Weights of a small transformer language model: RMSNorm before each block, 93M tokens.
Each number is 200 + 40 x the weight over its row's rms, rounded and kept within 0 to 999. Layers, rows and columns count from 0. The size before them is the row's rms in percent of the matrix's.

# layer 2 attention output (transposed), 256x128, rms 0.0663, rows 194-204, columns 64-127
098,239,190,254,244,164,257,137,166,146,220,242,193,222,178,166,129,200,167,211,134,165,176,185,206,210,144,209,171,216,275,131,129,195,179,113,206,290,237,152,230,209,166,219,236,203,153,237,168,165,170,202,285,216,244,154,209,235,194,297,233,207,204,181,254
084,262,221,242,180,109,254,118,180,134,237,226,126,211,173,183,180,194,185,216,170,181,158,243,264,185,220,173,140,197,252,219,176,150,228,96,208,164,233,118,217,221,189,135,236,107,250,192,194,229,136,216,227,269,197,139,195,216,177,240,206,202,198,233,199
080,193,217,178,198,189,163,212,279,172,232,155,223,209,186,247,270,159,161,165,271,300,134,177,223,203,186,156,243,185,102,256,194,220,141,131,179,172,147,191,176,179,239,177,187,141,247,161,206,171,220,175,202,150,148,214,115,175,170,106,117,204,151,218,179
106,207,206,189,255,146,211,216,220,142,222,166,117,167,195,118,255,177,194,185,188,222,192,258,221,262,205,201,164,305,213,248,189,213,268,180,208,170,196,138,229,161,176,163,219,122,263,220,169,254,212,165,245,209,171,164,100,201,185,175,152,225,191,245,172
101,263,189,219,231,156,243,161,151,181,253,244,245,206,225,157,69,226,297,214,246,195,155,233,147,212,246,179,143,160,212,204,184,176,198,132,251,181,247,181,246,258,235,160,230,198,245,212,164,168,178,241,241,265,192,205,227,190,227,267,212,183,170,267,166
117,223,213,184,240,99,243,165,182,138,204,221,191,185,113,167,167,195,212,241,255,214,242,187,219,269,168,279,137,221,194,180,181,221,275,235,205,208,249,199,230,184,252,173,239,197,256,229,130,131,235,146,281,196,215,159,182,177,169,186,155,146,183,220,252
102,180,250,183,211,282,168,231,247,215,156,197,187,212,173,301,281,128,162,199,201,208,154,169,232,192,183,173,268,188,149,215,186,186,193,255,130,198,124,220,157,107,189,215,160,195,162,217,208,203,278,199,143,205,208,228,146,146,205,106,206,222,199,170,179
083,199,222,241,142,71,196,194,146,226,183,271,122,129,197,208,144,225,244,193,224,144,210,240,161,258,217,204,84,183,191,181,248,186,258,204,190,128,172,200,236,247,229,138,226,178,213,232,172,242,189,212,191,236,234,182,188,188,204,242,281,232,198,231,192
104,170,199,195,149,199,227,150,163,180,155,262,112,184,83,263,132,169,187,168,180,197,201,194,169,151,169,248,200,155,197,179,227,218,224,232,133,218,218,220,172,169,191,223,245,231,151,251,190,189,270,224,198,237,290,239,157,205,221,212,256,248,181,225,219
096,216,191,269,177,131,210,193,160,172,169,240,135,201,224,178,188,261,210,202,163,128,251,253,246,218,159,177,145,255,269,170,227,241,200,187,264,188,258,159,290,199,167,195,295,197,169,197,144,231,158,233,221,180,221,166,239,230,188,227,233,190,187,245,171
104,184,189,150,139,193,238,260,198,243,160,151,221,212,197,224,298,160,181,145,217,300,191,216,221,137,210,193,265,179,131,213,224,202,191,190,206,185,170,162,191,170,219,171,196,241,232,186,220,159,176,184,247,210,207,206,211,256,168,136,81,120,210,263,188
# layer 2 attention value, 256x128, rms 0.065, rows 195-205, columns 64-127
089,258,145,225,259,219,246,132,164,214,230,217,261,192,153,236,152,200,219,206,232,174,118,276,193,144,227,128,171,199,204,224,155,285,145,279,298,200,227,197,193,222,246,231,236,195,150,203,209,182,216,229,170,219,182,215,222,163,197,240,226,188,99,142,193
091,142,215,158,189,114,228,148,268,176,197,161,186,208,164,229,260,153,169,185,282,198,191,106,202,188,160,214,254,206,177,282,212,116,208,139,185,234,109,184,206,232,191,201,165,159,216,184,233,233,231,208,273,212,161,185,201,226,226,240,151,171,178,199,214
104,216,179,272,221,179,186,154,188,166,256,171,217,189,171,276,235,139,161,217,180,151,144,256,194,131,174,161,253,210,143,152,179,249,223,210,223,220,120,207,185,215,242,202,244,151,198,152,237,181,204,204,266,186,184,204,198,182,203,188,276,186,141,140,139
106,274,216,209,255,219,196,128,204,189,210,218,294,137,203,176,128,241,292,186,259,257,176,279,139,199,248,181,196,203,263,226,165,230,182,211,220,205,258,202,180,136,187,153,234,204,169,189,144,175,189,202,123,201,213,151,218,156,247,168,220,237,111,148,191
119,222,193,250,209,112,212,170,208,209,251,187,155,174,167,269,171,169,195,262,274,185,207,176,209,204,182,257,177,195,205,159,208,267,244,283,196,297,179,235,209,159,233,221,213,206,207,187,164,85,191,195,279,154,190,219,220,154,271,223,233,169,157,169,223
109,129,204,165,182,219,252,217,240,183,158,225,138,226,213,183,280,107,157,195,202,199,229,142,213,89,194,238,284,188,106,222,201,118,199,116,120,172,136,199,215,243,211,197,124,206,232,193,235,206,228,195,223,215,232,220,138,240,179,170,155,190,243,225,240
093,224,232,198,176,253,153,237,176,203,211,205,276,172,209,250,162,200,271,142,224,195,185,272,179,225,228,198,180,188,229,157,241,343,203,277,257,207,232,185,229,216,215,171,259,231,198,221,182,185,230,201,189,163,246,222,217,180,208,172,235,191,156,93,186
112,143,241,205,204,294,203,280,243,203,173,228,77,215,175,270,196,190,252,135,165,194,153,220,191,214,234,210,216,203,233,185,234,248,172,218,196,186,267,219,207,182,180,255,189,204,199,221,175,208,221,195,201,181,277,214,139,199,194,158,224,255,241,181,228
100,226,179,207,171,180,111,199,145,210,169,146,199,161,183,195,129,233,202,288,125,201,189,224,264,252,200,143,133,194,255,181,229,265,169,269,272,156,212,253,273,182,206,216,257,228,124,168,207,192,190,221,200,210,202,177,214,205,149,175,256,215,140,148,184
103,135,210,153,207,88,230,154,217,216,182,224,153,177,202,207,213,215,147,175,255,134,229,160,175,175,200,200,257,210,109,257,214,93,219,214,181,238,96,221,229,207,197,256,224,163,214,147,210,206,211,197,224,268,205,235,250,253,232,214,128,177,186,225,179
112,197,211,214,208,293,226,260,232,257,219,215,133,240,202,236,223,198,240,238,174,240,221,151,201,249,226,254,144,207,195,198,178,227,213,199,170,230,227,206,210,164,165,174,130,214,168,200,151,181,193,178,176,204,183,181,178,230,187,170,189,235,242,266,271